config = dict(
    n_layer=10,
    d_model=576,
    n_head=9,
    n_kv_head=9,
    head_dim=64,
    d_mlp=2304,
    vocab_size=36122,
    activation='squared_relu',
    norm='layernorm',
    norm_place='pre',
    norm_eps=1e-05,
    positions='rope',
    rope_base=10000.0,
    rope_fraction=0.5,
    qk_norm=False,
    attn_scale=0.125,
    bias='none',
    tie_embeddings=True,
    parallel_block=False,
    init='uniform',
    init_std_qkv=0.029,
    init_std_o=0.036,
    init_std_up=0.0415,
    init_std_down=0.0415,
    optimizer='soap_variant',
    lr=0.0147,
    weight_decay=0.0,
    lr_head=0.00621,
    grad_clip=1.0,
    warmup_steps=200,
    schedule='wsd',
    decay_fraction=1.0,
    decay_shape='linear',
    final_lr_fraction=0.1,
    batch_tokens=262144,
    seq_len=512,
    doc_mask=False,
    train_tokens=941600000,
    steps=3592,
    dataset='wikipedia_en',
)
Each number is 500 + 50 x the weight over its row's rms, rounded and kept within 0 to 999. Layers, rows and columns count from 0. Numbers have three digits each. The size before them is the row's rms in percent of the matrix's.

# layer 4 attention key, 576x576, rms 0.0282, rows 216-255, columns 288-359
096:619521469454497475578423525457510409568412549446568514513494357537443413518411497501460545457494538383512501441578439548460497480481556449526491535439486590449434421521566555570555532409441489474429467486523615554497
095:484543447469438521472442477545463452569468513515426587532520499508392539518484523554573457552428437498461421557464563533534453565607490533436513510588454528571451485484437520468455461480461557433465546492541476468430
098:514472493391504557547545471548481534494450466561489578573524529491548469507485544497465513543494479493497577550509424456565463462577450491415465524569474535557537514552526527485445488601535484533542468448380502586464
102:515445500584447463470458516480522503578591503556419485602517602472523509572491480436558430471514580535491616509550472513501508562528464585508482546517495536464516489463434480534431526578501483435509509449501488515523
100:513468442417472371347476577555453444461559530505446492508474528484545492455556520505469517455452538505480475413494540453406471560557511503494464505485419458553476512510459535563526495491493534482481519415474519508445
102:533454463568417473517545524485480515605488543521537561515461558421528544515545460481542457547478433551479485536402405498526470602544466491479506495498408501422507435478443555583516500486420428435499533524460589545391
102:546388508563522602574450492454420500591526427423519410439486435483462481634467390549532412440476469500523569499527515517514440510451450425371585477580548496505500478487390443601494467443506505532441483554587542486515
103:505498427558502465514448450470467522503531533466512440559508538535449523524509420555502556464540538470480512504521450545494541548425452460577566497603484469388580482422513521593582430569402472499422431460452472559534
102:497507370486491622538488448476440495516513556436578403553540515565309546496468585471535466471409499428479479470509505412495513571474456460586598531523588561518430540468502514413474473489547526569467557479472519456515
103:465458529437592458554455523444516578402589550529630564448433525503549403474475477542589488538427494453484466509526622486441462498490493545562524447458471623505393407492563437543517539501417524634468571589549411501498
104:453552514406510580504607478466582405460376545493463520437519566509476499555447580500573419512397443513585552525452476435499418430440462641553473522443407500475552476446552580518536469487536435436497542545444504503530
103:493487517337502589461429574494473551430527562455589435546461555475553483454588447556520526435528569530436466512479618542448640522492501595513524562489457547481495516439503446517477534470469474467549469562423579540503
099:523539538545515495505542529497388416482435386467504459520514564557490545477510461567564494528496523446557541503479501548462519517486518456512517468429551424385569406556463491466477557493508509367512474494587472495594
100:492471448536583488496607543530463483481460491602544433551431519494559513476438413524421474511507421467565544536544495394524503520524417496591532534634492454545468612424504534504442512416547505566549478519524452416509
103:551474493516419476444440534421482503434495520541443421523449489461564500476547477444452508542532477459586539509512450446460508565497513522507506510517555490388525505493447461438528500399496521552540570464456475437492
100:548518503582463440512611509518567490400516532591472586501455526494452469537376581575479468519469466524475516446448493472393465492454567478519466542534528486466520459479433416406527479529438484463386599530485539528513
106:531569493471538577350469424450465487419442529495491460515531548504476512486577493444496562452511474537455462501549557543504523481492448507521511474564442534522460458470403513567496525498534447482442501534471455463469
097:417471467587619467585490501432569512547508517568595509591451590468553486386450576463546445442442486519473511467500585574473520505494511438430432424579476466423533494531461487558497507474553486540511557430531565603480
099:502412493636585515523556545528482410440525454504525466525611612511445471424515547534455489505435548516523468517487425477459539494451419599521545512502484454462532475590475548474570436422461489575434520449553515451440
099:484521409596484467493475454539472459559660473556493513460478565473563500526478504552536488568512477512439552470531408475479595440546426483576425496548468559563489432467538426424565459546558467541469451512540544498532
099:512513481417533511422557585529441452507446555546422522479496508512516487539533480572463475439497484482438481532559494463453496539501569494465541469512503626524531432507459469541486518424594493464429450524448527508503
102:592521538474485358452444441488569545440465544507475541488448555574527486546443577476478527553483534447491493608540440448606522451396453532479579493592513430426452532522555539452536517468431448600456425522483615493567
100:430518486558485449501600465471543533512463501582466436454560570467533512554459512459484481491422484548419492372522585530501497545499509509467540552415593502511580509630569558528459471427542511546502458516516530539546
098:526517493587528530517515448522556456506454500475462490537489573514453430579444496522528463523568567516540453494532514447486493535469511497590458548512465452411467505523436431507476531515494635536534346517514557510525
098:483445473458441475342534495438414447474469513546363547552484538544429535518506508428518556523615541523531465527467422468617439444551544497467423536449529532578569615526454490546424496484524446457462473510532449550589
103:513425494501437542480492474476496500469448488523530481479395557400517457503496545536523432578506494508500529488507566511463496558512544468479559468496393601532488527487513463554475575504463497551506402550601518528477
098:528520493505495529573502533513558474430493551522472534571476583532507532485474545480419488443554509539470548534507489510511503538560595345498473469518438420532410563564419545501511571572499465442499439453472545442469
105:554529492551554527565551544546444430629464521449480437530538462481474546471514488403456521538377470491579578562542591532534441475570509562572478501568478485548468453489524451521495490451434498428528531540559460463516
105:440505510445543521536507479608523563477427592565508557439502510545505464470489496513462507541475436437436579520547551422499511491515562426430470510521466534542502495455474538549461438462449456627604510546489516464526
104:459541454489457499499511518461462620504538470456520479461547470536445517546530503533467520479493581549489555513519415569523495501538495382501528449530510520458426549503462515540424532556497524572448473432523458542470
100:470548538513559471404577499478504601496514463513497545535496536494554564537502469506511494473544407511599552506587522480455474567480565423526531437538508475570486466485503503467467556487540574429518553409398555515468
100:542513455483554559535504356526418479498492402452467546541449473591554435489572568407528573505495443474468550523475521530458384511562545551482523438428491562445529489515509423503490470466551521576444467482495602453535
098:520394574456480536397552486452442557467485536462488455477436452496499482532527360474533543519524429523447487539402568566539581568460448485520631557492400561588489517541468493483521455501462468445523481519494500469529
098:498479536556409553435477510504603457501417476540444431572492467527583393526569486507393441500641551558413548520478592514530538556465468470590496511536544519536540531574560419479556569541439483529424489551464525508485
098:563535388454450445413405535402519461411626474420514495499501446454460466482561564554496485512493468542462499518495455533562527542574477425613522489461466436550481463485577534559449562528516490506478547402471527558552
102:485483554550472533461503465480564375458493456560518576497461517495548440519428423467596464513513525405550616445568503500397590547486599511495594465508511554530574509520459558497407498498473406488541496503539577509477
099:464488528443476520453496581484483503429511485629588416560539478561489496437612523465477499544509473474508600398520550380498416443470516552444473546454550458548513493504567601452549483490540571516417519557459435513457
100:491473493546590457448479406613588386417527444503567474528465483483538445498485481485474449436457471566527460459527513440501466530479413437478498471488522469571505618491475496513479401412487488551359579470508466510410
098:543566592477444525496536553518536548499532436482555461515489544507525459457536387488547529455394521539358563444478547473555429486499482408551485471478507582496544463550426425505566494424532468508513482566535526525442
100:432443454474526505418457486515453422522553561451471500561514510538456450488379460561432543466468531482498463498537469446479415547589409379456521500518525602491519473573517461465514515525454505530668529580532463491454
# layer 4 attention query, 576x576, rms 0.029, rows 217-255, columns 288-359
100:542510501564481582531443547520570432500520549566568523528452447404440522523544558475543489417457458451482460558515540417511474527513447408506499441417543566613466497517451518512455490438466466450530522529460449494491
098:533478495604575480516446463481426531541548583522553466524503547470517473483493542504446546510503550444554472495548472645439614452552438438488445494527562503496521461481543475438416424418498443509507464513545501602526
096:534537459466500441491512459523464574368466568516459436435404507524541509534523471579532459426562533529458553519528514466425530459442570493415472595641539490470525508408569467544532482570501484534488464532527539460487
098:477494447522466501464500517452502517489568513524479482459463472428534434493637504521459446510550499477469486515481585516480489519480528451505494476415547536455504461555370509490451479512519478501540507521464481402474
102:533466476523462486470520548516586506451499507529485485461434469596478595510639446518516606465522496497602462532434480567508546504474499421466525484537484430496583508483501451545443552541425455483533394558478559515448
098:517501481587467492469527510472442504478449419442489525412498465549489496518526426457553506456542564520582551536503431577492546510498551567479468493516524513485467489531494593531427522462498491481524524559489385546500
100:589508543542494537571551453554542582543478559530542519536518451429481492464459457514425485544422490461472542465454484535501523532469440576483418564546455467540470604422535508524571526511558484500498434586419505323417
098:473574477457521527486551491487561487425678509515483442417476431519535528491478552541522487414509513501494432551438431438467442505504418418409589574424516488491531480550528480544516464451486462454471565492544548492452
100:495526464540569500629598551594488482508529426552487525554459487553557593599544518499596502547475520506510410535541553447553463476577513505596547633505456414514385445451445426473587530462375449595443465484486490513508
101:487619475352598497491538492449545505523556531520521528455469576468503495501536538490529507567445455548551608525510500499637519572588497553517408576418477564466491445426539567439552510478437466460455400427552577540557
100:413434535482534505506447580452472428516415547534477480583526471457511497552470387527523557479601476447429487481528495587532587588486554565573548524471369454431509524463496555459517502499529495576447544619468427528560
098:516578487504464534462447534531504495440483462558518484472478441509423539440483486524461472493506485510544505492460515536539456541464467473496488513551572462498428519480483480480483499448536454468520540601508531429587
096:517570513554603524560578497472386499525529557530504493628575513460423523518474475485454470507455524464564519538507461471529463480379475522522597630441555565458409464532391506580500529534464466479558528571457566499530
103:475481527530566484498472454470519475511459427523550515476537465543490462608471400540466534452493529550532384477463537477591504524401524477476524478481507513496523531410497496499431514448491494527475502554552487519633
094:500386463554510451463459469524566422548478522428427573465546449491496465510455428552449480551529509550534475583479563501490480544464501430505547543442503424481512424544452526556471476513479473435518422488501580451482
100:465548461395489502435508585520542545551435435461498452519466483473597560461524621559465571497448446595471407486497494427446478473513392481450501512498570479340593460461501514522559423509569481598500490380460525380475
099:403585462634481439529473503595490436565492518532494378483463558461546559478423435495496510504486496422491528565515541477426369497463509505442522478514462514490566485429505451521531545591424449560568443457537518538530
098:486521455445564479494482554546548437487499514545403445521602448586470495547526604508464495448503428488529494479523500457407480539545427539388522510452536508440489541477508519503418493499577566546503493504483428507459
100:537471504472503521499493538407474403463488519508524576564488557443514420400429535436525493489515501561537541542490464508518440488446480497553410530443519459503542449525385549422504560505493539478579632427532467407535
097:477560556475561465549487575485457430579526526447508504499613506505529474485446503488489479471475508556524491494506584549391568495537535594538456498464555523451572474529409436491503572453534398530503480536507555434483
102:406488445426462549504511392565572589520438496478498484523520437440481536613490648494473458468476468545502508435536483455463490560474360519627517402528578383400510495428468571601540511436467474555538558518542460515495
098:450465495452517389502584449529433509464527559595476505441506515507501458565509503526516484468413524371408525493474488499448501538428462520482445455433504534483538490480427553439423454482358510443526465503594498531607
094:483567403455479441513467513557484463461471501470441567406521522523478440421550436537517494458466419477501499511434534460465484563483475424602517432426535451485556453492540521582460522442481500488457457467436463523489
097:427509558478433453499510469501508456509565530553487495447525429518551422568466562486537499565475548501462492479456431486498534529557499522515547572508485496531546536420449444518511575543450485406556454477475493450476
097:506443490500530559454503421497544586563449483421529446562473492538470437570435495606479556514440510518463481506428581493446473489567610521515425485457545495455511450504452500471451490559486473429529484422555507550572
099:487437566596453467476557456467589485575547533492435503509449542524495541551429541449556448490560484543634566512515450496541440547539578438517556512576518556548538470562544483472490515524544482508528523477433507435449
101:488609453612575552520437602504476446519512580422509483549437447439465529559564502552502428540489478496469491390493454500418474511466545490513456448499487485502534476614427556492517469560554483455451460492474430438578
100:556519456626524547534492472394522487451485452456524456495495470444494505441519511506476448485566432483486478472534423463521493414520442429460473494436432378450397612503543590490469491557523465516524465572526461544523
099:538490529553494525464552478517570491438503526577558536503549518470458473537532423445487478451503483566482576458495531471516509437445487492543551405564472482478553446512552467506478443451547473585441592475558446456451
099:539499581579537531506435465538504492495507581475539573550485518534569569528554462448500446495484500536491558478454398544572477516514578439455483457497576522453518480500453498529463586571443524517474479543427569525505
100:540441472448461493495587450529466548565457450498519491589533557435557383478530495474606556513431546530474406480414520527477464469589485482417484530441507548523528580508521555482502556473532501557449434379483459519444
099:473488524484485552562439560482493544576517494452566540488508489503513489447583416478527496515468536498504456434453508421448576458558516527490524516535574558431544495504487685487586451426448508434444564467417525534469
098:413510543442514497531390570468505510490457475540524475552653415462438421574477606579486472416544474479398429519522475418490557434478506539597548536502529458497504545441613443562523472577529521494543488501425425514498
099:556555543404424553514472430481559543549474488508489470565519574446582518539477560462459481467594494536521565479536480468464518598465543536463496541482484456562563507523491473470478513518571386512516566486423494506507
102:517475420557459447496537462491431549421582504513510482516545622487451531587469552532581476513473472400484523468452463521466459443534528525508513593472512564392534461464451545508504545496498466487498479595482494464434
099:472469496460463587501477445447490516478428528559445529435605451594557475518558609448459513525545397456500592428547504506474448484503360439463483703516453517485466548510429489435471548484530536519519506647468459458455
099:451478549460451502491451483475511426525464561530503539513517448361564581539532553517490501505511509522539513409546468467412430481430446523451458525461466494565442476585479431506511473473485496523569369558462479540523
099:411488520527447445468507539518525469500527523483530495490415536436592552511600452454512582434523481539495559511469465546438620526497474524388529528391567492454454484511479549493518485532418450547480530534519489549492
095:502498443528516505451473423572573488486632557511579491518537492447491487481511557478512569573531544522446505476541462599424516405579481440560415495506444598549655501514543449461469528559445531532482457515466524495540
# layer 4 attention value, 576x576, rms 0.0298, rows 192-248, columns 288-359
111:452538467498455528397363524528493509456535432462335421482462471547427629522458476533620520488480592477566484462507446495468551417514475512493514460479479517534491471583536487315511423489566489497543342460577475481467
104:475499411503463511510571511583501462433466521566528440372603485455503452529575522538431505494504476555394461497511432536628427490504509500533529579464408447425507497510515535456484484489518556515528495560436466495595
107:514453498586611426441406463540502532475509516540551504555468493446481490514457534555468455545469445476547548490486449477499486523454499570475490577529462463477497446496408530559486530461415523422491487479544529459376
109:465585509413448542527555472547497552436432471497500486471509512540496533451532458449508437477427493484561517541588508450538547491409616508535541433539614574552436441585473441505498451494497483368555521520486516453474
114:444490408488508579492483584528496480540436482563437514421432424540474520538469459518529488555513498551500521479505442519559402553482483442519482523477473577523425463548500465511570488563554526498571539436501435519484
114:556551554530441540591570507487552476489469489512432515489575442538513593525518546533423422579522477496541445484495436463445409509515537488445428504436415588541560523535486509450541578503517534454578419590485552420410
106:515551515438431479471438539447454426479601476562455550456478526525626439450569559448490528491500553502561444448475474358481522396495479515467392551510554500550408517450440492480487535514559465479544490480495510527471
100:519402567491560544514525476481491506494525582554485501701471442524530445503426519522515389426523565473545494578515486499486534549469511437524520471515532504516586445433467498423493409572537585485516462480506556537490
111:499542440519473505492468556494497504492460564455500505527459599494528592506512562402546635537450534556495507451440538506534461555589543473482481569519457522533538502530543501523507523421528567563478500457425469514572
105:484530494572557484504462559550471525561541567512542426548516458486465499564559540468472460454483507558533504536508507483462508589531432538421526557455504511464465411415474566457486510495477520535510563472494430554547
109:489552478509475455500502413535486472554435422517499522575403589578547568511459533510541514482446385480478573558448543506568478407468503532486555520544496435583509467475567426548488427543487466429413536472511509551496
105:489454562510407514386532362501486557628540517602522474491518452523545503489510407497476477443570458469443449525483512464473462491504482602602522519482490511507456541519575540540500515470492492472482499468431540409508
101:574509556555433514429472425486451548473488529447471507546520591455465433493442467470505536549445392478450430544570548505496519497514486449486446536429488540450587487481484528554393587538581506500402597509556525446566
109:455505556496484448560555485540502493445546491533484542472445420521548500464441468561514454424544592502429464518530493474477518485503547535440400427454505446410471364473474535516457382558469416471531543524509485505537
101:521430547510436477523428458537426513525467479456521444545453442442517389508493470469511493538585489432566501538520490589562486551523512514415421499503544439469541440415508534421551418558541468477446507496549515516488
109:416480513581521399421517483509452470532510557496581548591463458493454520666490514585474501462416480519511438533504479479448489547401491497410521489521500595372509492531482531504450578486499501533485495531394544476535
106:464453517536517482517567492430562481435333539417522474469506455516503441527594558464581528468419522541511437492509516506563518467477560495540550484523482467537429560472526583407460471514494485462451555472508456499532
099:460527499539488463537481525583497522470525547536476505453490588587476512492525558461511560526411469534508441557555548471501410502428516521423536568485456516549476498492566543504539505421424547507490455496563468490513
104:488558463540476420520446498514462557472488524442584601496503486495514545452563458544514456577595564548561527496449414556600568482585617597488411462466461504526488390438551528482498458477543548556473485484589510420543
108:420539515488500455561473477530533452512506387543500407468510551503441558428475462419485438513466524554533500527441502531516521482507519545485508544512488478482472441531526518555476462576420406569471550463505503489562
107:518530547548442479546552549487414598390524526531492532624549507487517513523447642451598470499546611448565514523466525444429602469523510556504520512500496505470477490535431517500475504503430533462534560503463516528462
105:485413513539637496528450482425496522545481540508456491482439466586517622462520471408567500462490412522642514392477488534537529464429470538522586448530498527549462538500612518458502475511534420565517568555505568509495
106:510506508444442509539531371519519502452557459492462473457498570531483464506457413500527563510517563520515585504474405434502500452594528591471487430561599497562517482518398454477520475410456509520448592422465565510474
102:527497508533496541478514513420532499523531583541498566458539536507580534472524481514394608491489513508437495552429523492446507537412437578437539603438489433448525532527508553468444596466470603456472489534467417443545
108:516485424537534461469430525542462535535437430474491463497544550520504586542462564449529595508488481422502488521513586494505542495449506556455518562508519472395484457456413463538522501433486476404517430524511475469553
105:525487523486553366548570510518483485510460524506499356501428377388492504616599524457499517520437446463471532529464520534544478553440605495425424519571526491513393492519467548524451503489512530460445466491480518526496
106:520503571542581573542457529586473447572509441432558548551520613448467522537612484509521542611517506559571409469522499537478466521528479464475525522521555467571431554435448572617430445518507462448549509495512503443479
101:469506479502487533436503447493505505567540586474512426501555532520455487542389565412546414417547499404515474455508497479507525458561561460543399541479434590576479552502480544486548579623522513504566505448452489432521
104:474544479528495498492585448447500398506549449426626561499449465497458398484481491536492438549503421482559474564514569478454447472481590488491493500499499452505434515488465507499503452521560593486574392522551453503565
102:410463510453514500477674439549467469451544430469488549540451498436561505506534419484576540459486540543464493445497479483619448549486448535459528541488520507486496497471426475496450500440518513480496602550583485492540
103:454524519508515466514541442496557480544483577533503426495443500474493496531438536601530442478561505457464520505455513496467398427529443540480512543534485524510458453460508497493409477497532455530572477510388533553519
105:492489548504426490499511486570511348411523438526523549466623430483510528467488488609419452631476556501548564436481479538448445469580476486581499469448474541543564414420507453441447425559482575562469497491499501535548
110:545572477514461463520484495446480477442477493428539482473561550423454507505477453536461558490583532517458568478570505463525446490444553424538491466436448588534486443520553531507489468465509417420506532434438528492451
110:477448511521479432561533562440535476436502597570507459475566376460592463550505493471458508464487572441444422497409495520501489458548436565488441441439514523565462558539436540553535548443665451436555505489461544539562
106:444400610531501440517550492423459437451531470416526460501575525521407580577516536429488455557547492391565474580539593471536453454563487551587409439571464506497537425508543542459522480467425551506550553579520589486495
108:552483465496448514449472477582519565499421600526507425567506415439466456530504523529493496551563478480549502588510497479411449502523409440476555600506476518471404573566577469451438510503477522473477525537557475473458
107:466458519437393541524490411548476510552548484456537474460522504461587510564494379514550482474564540523454516475599507506463533444489523557507575497578483486402476409521496503434468465487482336547472483547464483524514
108:468478486499500454507513535466511483501566492542396509474557429461507570446567523491505552567437571428542512493512513585480494417615476438440537476471420477507550529484430483511423407457589507393541556535508507528509
108:421605487478506575495582417502473481459493496457454534483564564448538446542533554524480516470443589493486439449527536525524518510528493547515516473513514516556483482499410451582434489482531513560517487539537494530524
101:482555522517495503441370482499504513451425552434402475394577439562481540471583452551570441468561448510458463479437411464488490489482596427425483432552494554437469539523448446448556434536552523460409503516512454525422
102:513419513511508436468505467499401540462489441480471491483458520583513421488517447541486501540492516505511438401445510527476525542497506462437534463495492548478472520625434492486472417518421480442449498568476581516509
106:500500500502517500614562462553602474472454443543501564561540459515552430560400558653547402499490459556586614513502550513463456469420482458429519385471471481530505467541407528588563479488468479523515447591490512541524
102:435442474491545454519556478548533515440566547495545512496572481455437505558501501459465471480493531512473485561530562506446429489423536477503514459508525481553571514439519490426442536477527394604452459501359528585501
102:516513600529461598491551516506545446498542569417530475563507491507487498435539476398502463479526498489500596464514587527474447414485526417501504494442555462448494543460509520426577493469535423502535558424537563533463
108:489514505578433453544520573542534481563510492478458511498494474407531535541461581431524561442458509516513549574442482523473556495519476530444471544467556603481430481468531488459487481474584469561524480536513518445566
111:496516391422502476460523422386454496479558553578496399562546561473513489480497495556473527549439490497498563460520626490575599488556531441587505503429537553538449517581495549500536441472511484472527476536570492463384
103:554481425489452497542525561444470493480482467568457491486585571504460447507468541425526408456482497508500527579529428486483432595509478479477498546576464516511447499506421469498536475525521520550415503493516464431494
104:476578522513371457518481475446494417594446444540548487582506378599472563453547482458457604486477481496514393393479468515518465439495406564523370486473649490465495458562471451469500484494555537531487486467485473478572
111:469426579463507507509550534590451597473511505570492509451475423487603546373483508499484430497476495595607533501473458453528493446486484499465515469474528431547526512529455442484586463458562539561525472463460433469499
106:564421431484532546411516477444550489538528557435528449422534619461582521509456532552413505567400505584587492435514516451484545550507539471465503525504502462440498593474599528509537462488516456589445469542510539422551
099:507508550531492472403546466467522499563604522468606496501592454555602595622543600592462490466578513482548427466643439518490533433468486476566551559491478501505511477523445509539425578617468513571622519553495463585529
102:493550465466570564510501444397578537441623523491500491454523484522484488570490451565498516433571498520522437466519536468423558527488417543477384523487542508517558542449463483481495553490504543453582458513506535431584
104:468510401478557508519494487495434523501496490493515428499527517501490551505412471500536539525460459516501475494573428528495568539546472444525506463537508576559514601546557412423435510506471564452596523463612502647532
104:424560523491539478499459545597547499469479494538483482495481521519429469370536631558483558429598458508394595534436631428408538531516530548535551502556468436508498470545509395473408573577525591549527470591455475541557
103:519498513512509369518499523512499487519462486518553495490512498512532554481505473418598457583631447644416490486474524541486490411500597518475524594408482478478492607621423505506425486454467522428486462509445549578448
109:453566522501483571486563668403428523514474568545441537501513392428481469488446529499538566513553511496481409516432477488438451417513453481495524569478636431532503584592498478445473496454476494520542492550490552436483
106:583450528523490432393514513526422488561525470437570480515466567558464464480579463499419511461433463519482551455524497576518513494574482608559485454505434522460576572460538584472487568473478480492546437504504408484434
# layer 4 attention output (transposed), 576x576, rms 0.036, rows 192-247, columns 288-359
105:536447495492488474591481497443483554459496494524610572436535554514554438441552484409453437447468489465476465493518570486633549542397523505557534575538508488507465491462541393667494534541434470442487555575422497552479
100:515470586500561518536418594499496555566549553410478486597406535508483556577409533464499544455451494563641511578486541481448532470552532528482505437536576586557480507599488551490549565484481435506541511430466506514468
096:474564526515335563571502437518532466528439479453435457461478489464367527493558521454563541458563558469482496489515569528580513501462501478529488524505514573584514512429516396473520510499505481547562516610474428598556
104:499395430615555462538465459466533489492539599441506470534432468455567478569450562556470543461568432452465477483545473499520458495512405430428430567509439436444513561347501477520466483524511502578525472501485501540575
103:542591525483516466476483509418529517487557471519530556580492572534538444480575533545519582509530509463436398500514551491528608495486467553549546407454528455422518580536489494544427496513466431521459535467453551428514
104:426483412390573461476437588513467506557545532493545498564413579470616417447503503431540544520406479470435503523480536510540519495551528486503533474517558464565503482465492498574441479544405472491410500445467555592545
102:438482456495534533471516499523463443475420489529532424607554463506416463540422503494469488525439495477517555470499573566497533540537571491497526483506459509447524499527583452478540507483477475568406492525485429461548
091:460571458543577421526556548502555544427566384454518462344535420510428504373606544481538566515477410636482427521498469494516483475514492530479492533461473489501401590508517466542504565538430471538562499476430501402517
100:452464590519497512491523451542530490503473450543443492527428498491400517474463471516440425498526515451521501586448405553433553466516458585493510492521585431463499445482446475445570473537458475354484502581510418443486
102:529409481528432518540541432562546495582431470539437474464483503525455493469502515463464559496508520486558487535506479454562426386477623472457455439488501478538422579553505390522401506451508436481449515568527578528430
103:470519540457515608478415539422495469438527518437442453443552471480489461525476507538486479585547550468461455474473535504472567621498484432504521502466472522495500558444512462507507456459534484399541481485401445405438
102:500520468445528491560510609535421515465432456496493555471531449523500518528452580547574509513459541533553543497513491533456475542568536410370557515465458526536571493509478457437520522539453471496514474549541377563518
098:442432472458584493521537548560549494529504498545536510547472500541571492418589590474523477486514486501490601451448462527512466528501490502418545455565463451508446484481525470508546473535468445549575496542473445586451
099:497493420523525565405500566421500534575477505470514489583531529466427460541619454525550493524490395491465502460511596484501530483533509523500564525433482510581488477482522374541512572411498522518466441488417453469415
098:429474462586570543462597565534558554474456493588544487473516480622497550525443537521504487470424488564421472447433527463478630456383559517493512485477498570401426519581476484492467569497435523596549498500492552479478
102:561542474487456576607473536525556436492470406548486428453524520499502475446484525439490438458546522462555540468496543588548500492527485563568437494485574441600492542497550518414566528500482494490534485440608474505500
095:584484431395477496486482437572485435533574562599417474519479490474507571595378454518457468437526501511426490509467418536436541475484453404524578510487580532479636504483541405567523442516551488497443401454482521511516
095:501474487526464450472504550415526516497460388491462482468526454460491446441489345490420509435609584499462595514437499455550597508429428474525381394519521423456539528601445519480450524469527411459515476478539528538466
099:423499508459495569529599493531491487485491520529544398448519591506465514589458558517457575530456432546546487496540502378488473515486543535515518553590430560513545594586425461544577516519409499540538430565420497583498
101:560509478591559439409530519514427578496384605433565563523488502512503508516441532555491531390439480453497452452474496475525433422558502483485485508491540471445481541510550502542570535443518562429544439470537549547554
101:548453469479582500449528454510595537593533510472421496419479533565400546536520337587449554519432453516457526527452473568570399596451534455501442525526509524501515432462529454459505513470528441518558505493548412475569
099:502509516451434466488540427616512533493554514483589502421558515413412350426493587493450552578568493515359517567524483481521439537527480470507409541514527509463550478523457445591444501437456572416449438510470511453500
102:472527481577558530434522581578478426488428492458545462610503491512506560430517500475497516475526491480489465507504552588505507573469433493524502570572408478437463581487570543462559501582558576420519395529518467471469
097:496520583500551473458499508507481501520511384375476453581505496464425477468444524522586497442551456504591501445589538511538497563556502409581385411578570525436500401544560472503544471528499370501506492461621521446506
103:594554535463491559531566458530588522513552533497585534531535475511430493481543527575520446522474512578457477510509498577519448519543531526432494445448495462544499540530547537439473487522515553568469572387521511519504
098:546449517519554574502435512536528491516563453448509615484523626579473480461404442560460467496553530524482467478506475477482535425533440502540613550504549560425516507531465509456545546454525427556525502515501487532524
098:498482485426374511457496499495593570564550554586426477530447366560540539397378447482498480391616457322448546515472517533493492490503498532544437584582472544456521476501578460449528459498635538487414506556453508556464
096:500496504585532492545471500488528497444470469508476566475474416499497480512560477581438501506529535563473590540501537484530504481465398568502556425445490477403518536576442444561460500353470460520416503503573439531512
099:517447548458477445430494586519521573507505563524378483573570495491554553541557417429548495500537514474384599475535569533424564490508462475556491466518499465431580554396487512458417541526422414514454616509431516468495
100:533552452564456526446386551488585463522461519532532477455519502484411473514508439590436508546549462448446515548477501503420683453476461427607431457562521444538523490515516521482551473546464464456534426567498448458410
096:521525513451459577436441635505497459485618429483443538531476552542587549531508437404529520554470485553531511454484415450513521555438480510536488544397512523560476512583469598510562461406503485479591553516547466422531
104:531514434450525548442482477434517591513577532512472503548448571547499528516524498434517509393542509493515375554527550518542485504475482464451494423511605523492447574572488554543462527390479509441542522467490493410469
103:482433525488502500523500454539509526525536482557483571523460451565535484450542552487471475501410440555469477496442496550495533507449440546493489542539532419472547583502473453537456514541478534537562426542514534474473
100:531503496500575518502423556627509540468514406428455540552401558626455534483538512488449541534501459511506580488593453495503529519540425414552517554538515445488486396441536500481497453514434507529485444496511462459493
100:591557351436516606489448539509508448445469485517448507434477453474546418428532475573456556431451572524424496441458435530481484438408473505441588533500559413404466520496441485510531488607495438422454497410472407531530
103:511454511485493461476527487441543503572592500471515613378541493540525513485555461485387543483480525500401423436529520507573448513460523520426451499491528546612456505371454513581532505481514485495495507477445530473561
102:536540482492491570430415650514560446467498470516498505491482467505501479420464519522473492521487464442525507486470546456558529536507390436551463619459535537531531582425420520506496569526529557539473491469511532510533
106:511538483479459456524443485525494564559522509495496507431471606518518517530413482536498451484589510546468500463547481397551470498431548630569535519544545508549391432482472510500643549539412506542523500561504504422522
101:615502448559453450476361493480473472586508515542532516528368440535462539519457510506524469493578502523514539487504512499465493516462542410452572399538463498451497513569548481494534540528436479456469502495493462473526
095:458481502511536564594528482448528519463543475617631511562466503442475468562389550413402533468487528553474491449588544479450491534498472507462566534448488492500463490469531452504492504473511489537607462475507502457567
099:445597479493563564439547483451550387470411586502516427471561520439523542550479499479448551502418473527504531541548472426500582476467534512526519501487508436569452438433461549475490548460524619556537484399483429397461
100:540443538478500522479396468451456517579502489518506500425526477566450534485650508346470471531544542466378431452559473398502501567498523460554490544479477431487470522538567542380451485479474531439479476421485468507452
098:483504562476531536469379549528475516568423490461431474503397501558540503521474481498473439441496445587469573530457411526539507623497407453475428485504533532443455519524512503632541534477480584416540543441539522385484
097:455577417495509455519403484430423580534495497553513505457539463478487568553452503517542499538464580450513425546426493440555498501591412539411564581514536567474531431472485506528420482577491534567472430613492476543510
102:504525442466566442437439527474459549414542587457487452581482499630472450498499454498490565548500512452513363506582554466458475527576547474547555542513443444539504434480374512434547532520447452383552506506428427547457
104:405428614532446527531456505537445470528415477537501575502449476588485483477500423433564431488533534449502413550450457555465425477475510564406505538508472468552504538516530487507493502488448465499633480507447476457530
102:489493518494518504479482517500476512450476528377539532454452493511471528444481464479509541556514552453561496493482549610420549412478474448495547528498646534412582571447508602480500586530480413470503512460564552586524
100:584388490485559500476569543574471532463610515479468545478539568399499407492439450530575455483470462429470519576475508600486524566549628450512537486517417592582459500462561495492556573572444489462524522523481507566396
098:531521391592473506557502492469576405548449549402480458546562495465373487567525525457512520536531530480434428553536532453488515556436489439524527561593450589521529459461426592563458586474490431427461473514605570513499
102:494528582546514485565424557539470518475435461561474593503459466489493464497555461486537482391504540404470446551511639500505525467474490557536487479575463582533473497502436439440434602452515593467526501482485494507452
092:577390535480515502594397506541515457603454493539402541424471485432418498411525445504575547609491442510501626547461571476490500546535533514441409393489527421499554491542594512467505480478549493508405440470527484475482
100:556548499636584483518610513596439436477397484527549470529453446480622500536577433426452441545427478520477556513480492490580384492533496459485597510488461496529429407550517465492537499544450484558404462508474402513429
097:475447594524511501414503420496563470540420548435474529471468573530525526585552524572519522450470502505377550438506506478505422407453489468508500559555514403545436417538457513529391477460498551547443503520426457320448
096:500489445477382511551440514482511481510485536376516538501429552391498561512525393435471500490454543542589463466538426584555441441472492487487442490477588539572494534500519593471596356420528433422505534511600532471535
096:490477515489576569533547565482542581580461519508468505435440409538378501574522484624429538432485523423583537550512537466486499565494502482587538452515584515523479390333564559405612501566560543541583552452554411526535
102:538555527496616491506474420519486531513513501509528494479437498570622539576538476581522504499409459536433577574510510638510522548498590447467467482393406535570467499413533460538516539615477443506414535431518442520425